python train.py --n_layer=8 --d_model=128 --n_head=4 --n_kv_head=4 --head_dim=32 --d_mlp=384 --vocab_size=2048 --activation="gelu" --norm="layernorm" --norm_place="pre" --norm_eps=1e-05 --positions="alibi" --qk_norm=true --attn_scale=0.22 --bias="all" --tie_embeddings=true --parallel_block=false --init="uniform" --init_std_qkv=0.0602 --init_std_o=0.0 --init_std_up=0.0602 --init_std_down=0.0 --optimizer="muon_variant" --lr=0.0125 --lr_mult_o=4.0 --lr_mult_down=2.0 --beta1=0.95 --lr_head=0.00954 --grad_clip=0.5 --warmup_steps=135 --schedule="wsd" --decay_fraction=0.323 --decay_shape="linear" --final_lr_fraction=0.0 --batch_tokens=32768 --seq_len=1024 --doc_mask=true --z_loss=1e-05 --train_tokens=132900000 --steps=4056 --dataset="wikipedia_en"
Each number is 128 + 24 x the weight over its row's rms, rounded and kept within 0 to 255. Layers, rows and columns count from 0. Numbers have three digits each. The size before them is the row's rms in percent of the matrix's.

# layer 2 MLP up, 384x128, rms 0.277, rows 306-355, columns 64-127
095:121166142097107149110114138137115150126124091184167171119093167121118125111153135089123138118126155173122143085090140143128099157147118121163186108146133134110153122111153196072124149130114142
098:118119134127124193114125133127118172125109136090156146139133091134067118129111105106097161139124109159116138117141151145149129112147076169136119114133105111101108135081142117136143149095162126
095:136143086153106110164177115107173118144161164110126119112128117084119129117140104123153113136092125125151123104151122132182150214147128068131153123119166166150169148111156140154110126140078106
094:140149135148122090153110118106123160138113140116112137165132126086082151128137124162128112136081116121103123118161154101132118123113151131130132125124140118130170111069104144105141092112157139
102:112120158109128141119114055119144117111114145166143100130160124117136108119152110138099118133092146102137104116164177107137099128164136157159114156115152126148105132112106095133130130128146122
098:141112156136157168135145132108122154096120124172140145155098116117140164123128112146114112131146149076127090098098111131119169144132074150101137154138091145169129109107150172138101146080122130
097:131119132143151151124137157142119142141145154125079147167133129129106147104117106149125128180102145140122114147150135137145154108097129104114105107149103111139103100128122124131111114093087110
094:120083107141155166120109145122139168144125109132087135164091107116143141135107115184106163104117124123106108101117114175080051149106111137105109108135119104134126168160142172138131113116141145
114:159083131084132114159130142103119180119147134161117152143124115153111149140082100142140151139102129119134136121102144090117137116153133087141138150120155128164114119083128125080117143149168129
110:104125176156144151103113110129134125177131131123115144131098105135098110108146141120128152164135156130091141139126095146136122108118111158105161154138142133097090143129122142094171146153104118
102:126086108120157148143098175107153113110160139129112139157118108109134126100136112110150107144128142136105118110119151108102156149128100143134121104154161137145118169135160125130152163088135176
095:110129104099143103129114107145149161112159114134107149129148109117112097112147128120150102111170133133164107148155151147156117114136126126101166149142123163128072124161109112136134075154061143
094:187083118137117137100153115110113134173121180122104140133106130115127123126150140128071130144124102153060184174136133150146092113194101113118115115157111088102149184161115143111142139120152125
092:112160141148111160141137142110136148165107073142094127150117100135148161113120090121148106121149127147130132150137102100113116145143152154106078073123108162161100112144116107115141116123133130
101:147124149133125150116113109110136086125110165154145121116064120099125102151165145132119123101167133165090129103122135144075149144154117139117152112121141123116134105144116158099139130150136150
103:132133152132125144142111147102139171157141113144146119140143133129094093081100129165090128160141084138114117144168150158146116156131156123144059111166115082165131149103143134137086121078091146
102:116161121093113142117123157080175137099136147147153128109087149116119114177137132138135132082121144163136112122131180081184145127129118156086116158121109124160116144117103130095130131126133154
097:145125068125124090111140085199102165124134143127115168129118123108127163120102142179170166128118145166120110152088121136114098123112133119155111182114121094104099147128145126129139119114137134
100:151125149092118137117118139119110132143198140112129091188173081145140152145147144164089108133111108127127113121114193190110124139139068109122096144156118139123123162135097138146105102133129141
103:112174116172109158139145100124119122141139094143083124105079126115085091191113159168089123098189155138124077096102134172174147140090123126154131121116138148145094121099121165146122149146143121
094:146181113138154132122099115147097148142142108128145108169152123111086116116155116142151163118130134157103121106120092178111141119156135107106122116149072127104091119104127161083142129137148125
092:151172123124132104116103095163101113158115150115096108150130153095105160138131144126123185162105121134106161145091137114133122105145138068115119124089147162089112106155107134125116109143121166
109:134132106128144068138132097126146150172128149139140129139168106097165080135142197131119120138124141102120144071109078101112110163093145085120161126198102124105119153132121093104156150128099166
113:104118133141125159127133117074145171154137156092143145111095112124131139125087111116166126099106115187098126146090095165120121119137081128147113114104080126143134137105160150106193119099114154
099:158155131170110159112150092141096094132153103140171113164112116114099107155141149116083108118131134133112080149109113137118105144135094117113121160131144087120102127143148195117161129141080124
097:136131126098160106137139155122113153148175185114139148099111129121087132143081112100155097128116149107111133122126119118100124104142140152124145149112118120140137088164170076145141094132095151
097:169102145099121127118158144141144125137145125123107149115123119155126098185160131149097102136102165115085126088151137132115152163121053091154128115124148075133107136130135143121134131113147135
093:134113167079151120130150114148130106141152107130103124168142147105160140121123088121124106119167116133136100187145150121140129155117122107108157143151104161164108112103142144119144119176161141
101:143136084091152141088161114149122135126099143090085140085139109126102143123095119115122144153129159111094127123112112168123124144117158129144154135150135127066113157137113128167132140151132090
094:146123127149172150099104131147171129123100103121113134109163110153105133171166099122126162111135132161139096114104126127124116119103136106121121112133147122135145150102148102117205137148093096
095:122161107094148120145144107092082129139119140152142147075158109140126131128161140175126121118165127134119122156104109141163165117132124103114140081126134109133126139139142083113145088118130147
102:154192139151121122104135121115122149139102128137157111143086140114134150128124178140066125129158111174099104139141092106105154133114133095109133144104108113128080162178119112088120177164082116
095:158163115148121133144113130143176184168137156128129091141115155150085109124069126155109103169155123113163133142057126138150082150144130138126158163101083113146104118134175156101163139115089119
115:145084115102109151122113112162168103168143168135107177114084128115091110115138129141114095125113115111128135123109148076169110100118104105111154162158104106117110139116125108098092169104176117
094:102139154127122108147144163138112137121106160129152156122097136132159104113103151121127134134185149161135131145117113074129122078131132118160141138106137135147157128088120161153142077084106149
100:112159128195124114100170157151139123143122133094101110156101149133151116154088082119133155137182149111096118190156109108134130104176092124152131145105104139160127119153121157101130119112150103
094:164139165095128157139155151158132166162112165139103184142096105142085102105084154112117103123100118111107115133131139122123106137103184122139107164134124162144123138120160180138097109130112149
096:132128137114123134135115119087098181082164146129111139144158137059089158143121120152142111110102106162117152144149132113163153148131116114148153167134148159129143121093135120179143113101129120
092:122124150073105171193138142172133102116076102137125106127092138145128149142119144115100096117093168113115133118129145118157095118155174124113100164126145124127132151166106118089116159151128176
095:189108118093160127135147135114141129165122127166138180096120100100117155098143116161103135135135108114129118120118132103108111128104124142131142175120109112065107132122197152134113118150175112
100:110143103119105159116122118146137135108120119133113139158131121151138147148159145065115114153126166111151117094089136144140135137156155084103155129127134120107184154122181156136122118148116112
097:142169147088171163122129102147146133136136166122072080092122148108117091125130086114160127084110119123131113140163106097169124135067085133104119144092103123142108117142099140110148119132131150
104:130161097132099137168140099138086118127123159157093115123116118106134106096101158099138121152135147176119109146121120129118118141124137119094148213128146116112136137153107089157172107140141132
098:156138134090113137115140124106115136092116080147133136116124139131092122137110112150139138167092194131118167172130109077097150124108137127127111089136166113147120108123089137098101118154145165
095:124117127138121160134142194145088147115116129155151127126174130102138125138131108135124138143107124147133143133125132129107124149150097151105119153095111187139157156129087148121150097064115078
096:106132141147156130107134102149146163177129137125123152167144097162079181148162167094103118112190131121105157150123126139162104160101127120125110113171152122128142140113106156107153162128109091
093:115141081129116134127125126127140131156163129156089121132154126116112162105092155081143092151158182143131119112155103117120153123147097109130144152131114120138167155167155120101153133146141111
104:098125148159114136136132157140105143147168162145078131116112118139101059135080135142152101090147113095106158154157127115145090136111102140130116111144085124104162159085133167117161153130091129
105:094107150135122094158139105128131159189086169131135103131092127141095087143128106110125107120138127169101136195151103127104072109075098133114156129168137155159097133141118140134141141096148166
102:153100090146157108114119108158155140134156141121125111093132111138146065134147123124161172111122130094144128113123121113094135163158157112145168138095109127116116151130100135129174114090107098
# layer 2 MLP down (transposed), 384x128, rms 0.333, rows 306-355, columns 64-127
105:140123154151149090130162151102147099114168088145117096136140126115167102110126115102125106115140151114152140121141159076106118115121122114053147125096144123153129144129079117059095144132133135
084:120113136129115169130131154095163153120129109097115140128136118118151094105093164156134114155154129136103111143122139110125151148111172125139092155171133152124113117084120142128126142141136090
094:134083123100119089140135119105106135146141127149148119089115120082126092120126141136132122164140151117146139100151105108098121095113117156155135188161126137134087124120108146142139171113092152
090:112169153202123107099129098198090128105153124130107133106125110095139147156137149138089117148144136122120143148161123103135173108133083100140085091139165106088138161085108129160114148123116106
094:166096144136107094132141182132120146156145102136115169154116138119099152155150107104153094144181119172104126129118175116117136121142064124115132138120083105110122107128176139148087139084133168
099:105127206095127129156146113109101084139136112188144104097141141121111140138132123150108170137082130146138135130127145132104113131141120127113144106114163131120151166139128094117170118152106101
094:153117160150139109101168111141111120159093161147136140138084138110110135082146125112175103138122060127138134123117137112122061110119125134157138131114152123133140119116090137112158098086100136
094:100126149126177131149109144090138121146148065121115137143119155134132190138136117126128107078138117155116144142136109137133127136128129127133137121076133155115142127100097123099144117124120083
128:125103093079132132153114136120116178102123122130113138141102135095126114134135147121137156106076135124162151122132128135133131154136142139153111170116140146121124149145138165165147156149131120
116:152123106133101123180120109128146160122133089143164102142112163114150097117130084123118142131146103134150098136121100128104142127159162123124180121129111125109133132131112111107127144111154140
101:103120125135167140112123158132132129170153148135136163118152062167089107114148122156139150130106115099165107119119125111118104100157112141176108150143137117124119134162162091139092163118117158
092:123133133101185108133144145113102115151108095149144071111136125121137135074112122124171132129145145132132100111127107148138099158110077110165133140158138129068145134112124150121112103119132130
090:118162130120186139093124114128137090146127153150160111133132124148092127074144113142152126131136138105138113141107128141167126139139120102097132103148151167118131120087150121143097119160106129
103:123119153104138127128106129133154078135114113134105101126136158094136170163090121133099164141094129097110146135141137143102124144128172117120151071124153133126103132139115152138158138083132123
111:127113121148117086150121158134107092128136143104155135079067135117099137086139149105104123135135131138097118083129106152129163086116098150093098118144155162198130122140144157111106151147138142
097:140158120154150150136120138154121133143119157113164178135144142121123150096121148125116102148148118139124096158129070104129125119117166126133131068098132081124131100151124135090128086136118106
114:120118137175162062139122110139114125116116143119116117127151144101098132152104150127161122129154144131143106067131114147110139129109156153111104091123165139173094138162100152151102160113114128
098:160114154173126120137117114154095110110083142096143117113111116147126143140134158110162164160131127134124124103121102146105109078179137143143082130152097102150159131154146085120129124160095084
090:126140168146126102131150129098093123161080159129121146123130131125143158126176138147106131106134124109140148118065128163140101139155106130139139118112125166113143106134122104119101139130091149
098:077138133125142166105125089098122113085124143115140124121112080139150158145125160103164157119113140113093131144144138122134146128123133132134134114141146102114118115168132082096116131154123124
097:127086136129138128132114133123148147138143115127102113124133148144100083080113144115147063130158096113112131084142171155125108134126091167105144128108144125141131161110114128102138122092123102
085:132151108089093137139146173139170182125130104150130131137146120164113117105090161094153109108128143110122101072125131129114112140127127143127135134174152174166099139112186142123150154097151082
117:100111140087093088113145103179120105178107124171077131160144150115136150124088147148154116140133138081145094109125148143146141138106117123139162133141116124117109122145075103128101099169144135
121:110106138072100098098154126130156120100102136127137164146135142127141155116120100142131098131092114173089147126155151131103138134138100128126136107161131135113140113101130127128151147133138135
094:133144134184115127140112138123067142155150132153131166134154121171098093103103137108130130184155087142115103127124131109089134096127092116149145100121106124080109129125132100115103135140127117
088:123122140173192145119119122109161117139098112183116101117113104120158174122117096128136157102118110121157149124095145103167123176177149136131131144151071140107126152134118099119101110100147111
092:150145137156143107159125166099095122120140103140123134141131143090134113120130106109131166105136127115167122140082101127168145135074180145078109163085150202168147146125079117126117137108148113
094:126148144116135111119122152109098113129119123140110120121115105155119130154119155174144157156137075141110099134121091124114101135124134146110112141122202157120134090124118074120145137167130112
093:087093141131150091124092149113165105144147129165146158134126172164103146122136098153169120098119134102136126117093191132118186100132082113133135111094146137151151129141111153137114091126132143
092:147139119166130079128093147110129074143158132085122093103140115154103144132124124111109111081120111151130108136131125127111160149137166129159098155138139156107134133112136111118158132141155119
093:147136121185147057099128117150129161131157147085170121163116154166123160158130136115102165136185132091153113143117106121085147119150124133164163101083099102104121093101124130138145104133113142
096:132142142146124133072111131061103135138097135123099151122095144124149129156126160112095141128125112124109115162111133152151135155146119103144113103111170128130144067134160082124148089106142117
094:124090126123128124138083172116139090117092146117174131110157124110134165077147095144129089093138132133108143152145087165132144142129148156088122126131146121122147083116131131129153089173160099
104:121130103071168099096157126109186136130111134135107159143170110110150118128114133164158148135159116139124155127149143118133142147129146157106146105094146134111103149093175147142122104107115112
093:166100158135142171133123167101128165143150145124111125147158119101106104146133104084132154115088108165116138094133139139100173157161122153135094150173127103123128129103142097117118111138119164
095:119156132140183097131126087091105107084131158132187146148159100128143129091154098141121116101121138131127115114132135154124136140128148129119103123131106134116119121135161113090143081154094134
097:129141115131104125135159126129164127150107126110141153134154092131155116114086120088186134109148160135115111169111133134115134149124103140117142149148150135149117132164106104060105154125129154
085:109117145167138154138131113134119175104092121155110122154089132135123132136142170106098061115113113134148106104103087120161162125162123102110143079105108115112141105129096130104085136102113107
093:170134133156147127118093094128155122111148167114139160107145122098113114140120110072092119165181112111132131146098128180115160087116100120171147108130155068130130146123124143140121142103110085
105:118156131173111119099138127103171166114134158121123135175120119125146153147109127150088144141102141155147140109138120118142129149135098156169133088131149161142081101136096128131113102104116171
087:160144103151124108149148125161104090170117133123148092118154123103105120166130087133108145146095101141109145142122132105125124118146157129114086126136126118130177082120164109187112109107135149
102:142138094121119119124138118142120162101118119134067119164153133103120130129145149128126130157124116104139066124093103090151098126088127120137110107087152102132090109104105137138113162123126116
119:153098185131124111143153119140107134150166138156101096150110109113164104143090137126131114112150164182125126147165128139093112121094099100108156177176158109142092125103137135185101130146132128
093:088122181159157119118100140142152134156143126122111135156164124098117120130106077086148146142144069126149171136117135133122141085104142145119131145155127128120138107143101158142108108132132113
105:096138093140102105163120152092102115126145119116161111146070087177099115161123144151147099152085100156137136137112127124134131116198129162138130120100125126114103104095122133110129128155131142
103:148123131142123123145133145173086094119147104096120085128160155153166114112162139119166123099104110131114123124154145141163116122171148102142115128111114152150109154155090136152089066123144157
104:134125112190125133152108137080116143155133112155110087130076151107158147144143114109153135102114129128135125122144138122161116163134155113126142126132100112123081147132092157149149136147097161
098:114147162094108131140146102103154147140119096105133172157156126146167156116150127139110167123116126105122097146110127140162138146132126167106129175131114112158113115108152053111131129181144136
097:158137120159155127124134102117141122124095088118109121102136087143097142146142133144124192111121130127155110105130118108169134164138124132148101136094157080145175107153128117155115086178119126
098:135161098116101143149060129149117154079094123127146158139158145111137136157151141121144150155125107170168169146076137148135120121166095095158131094100131116103139127123148162103131098100147113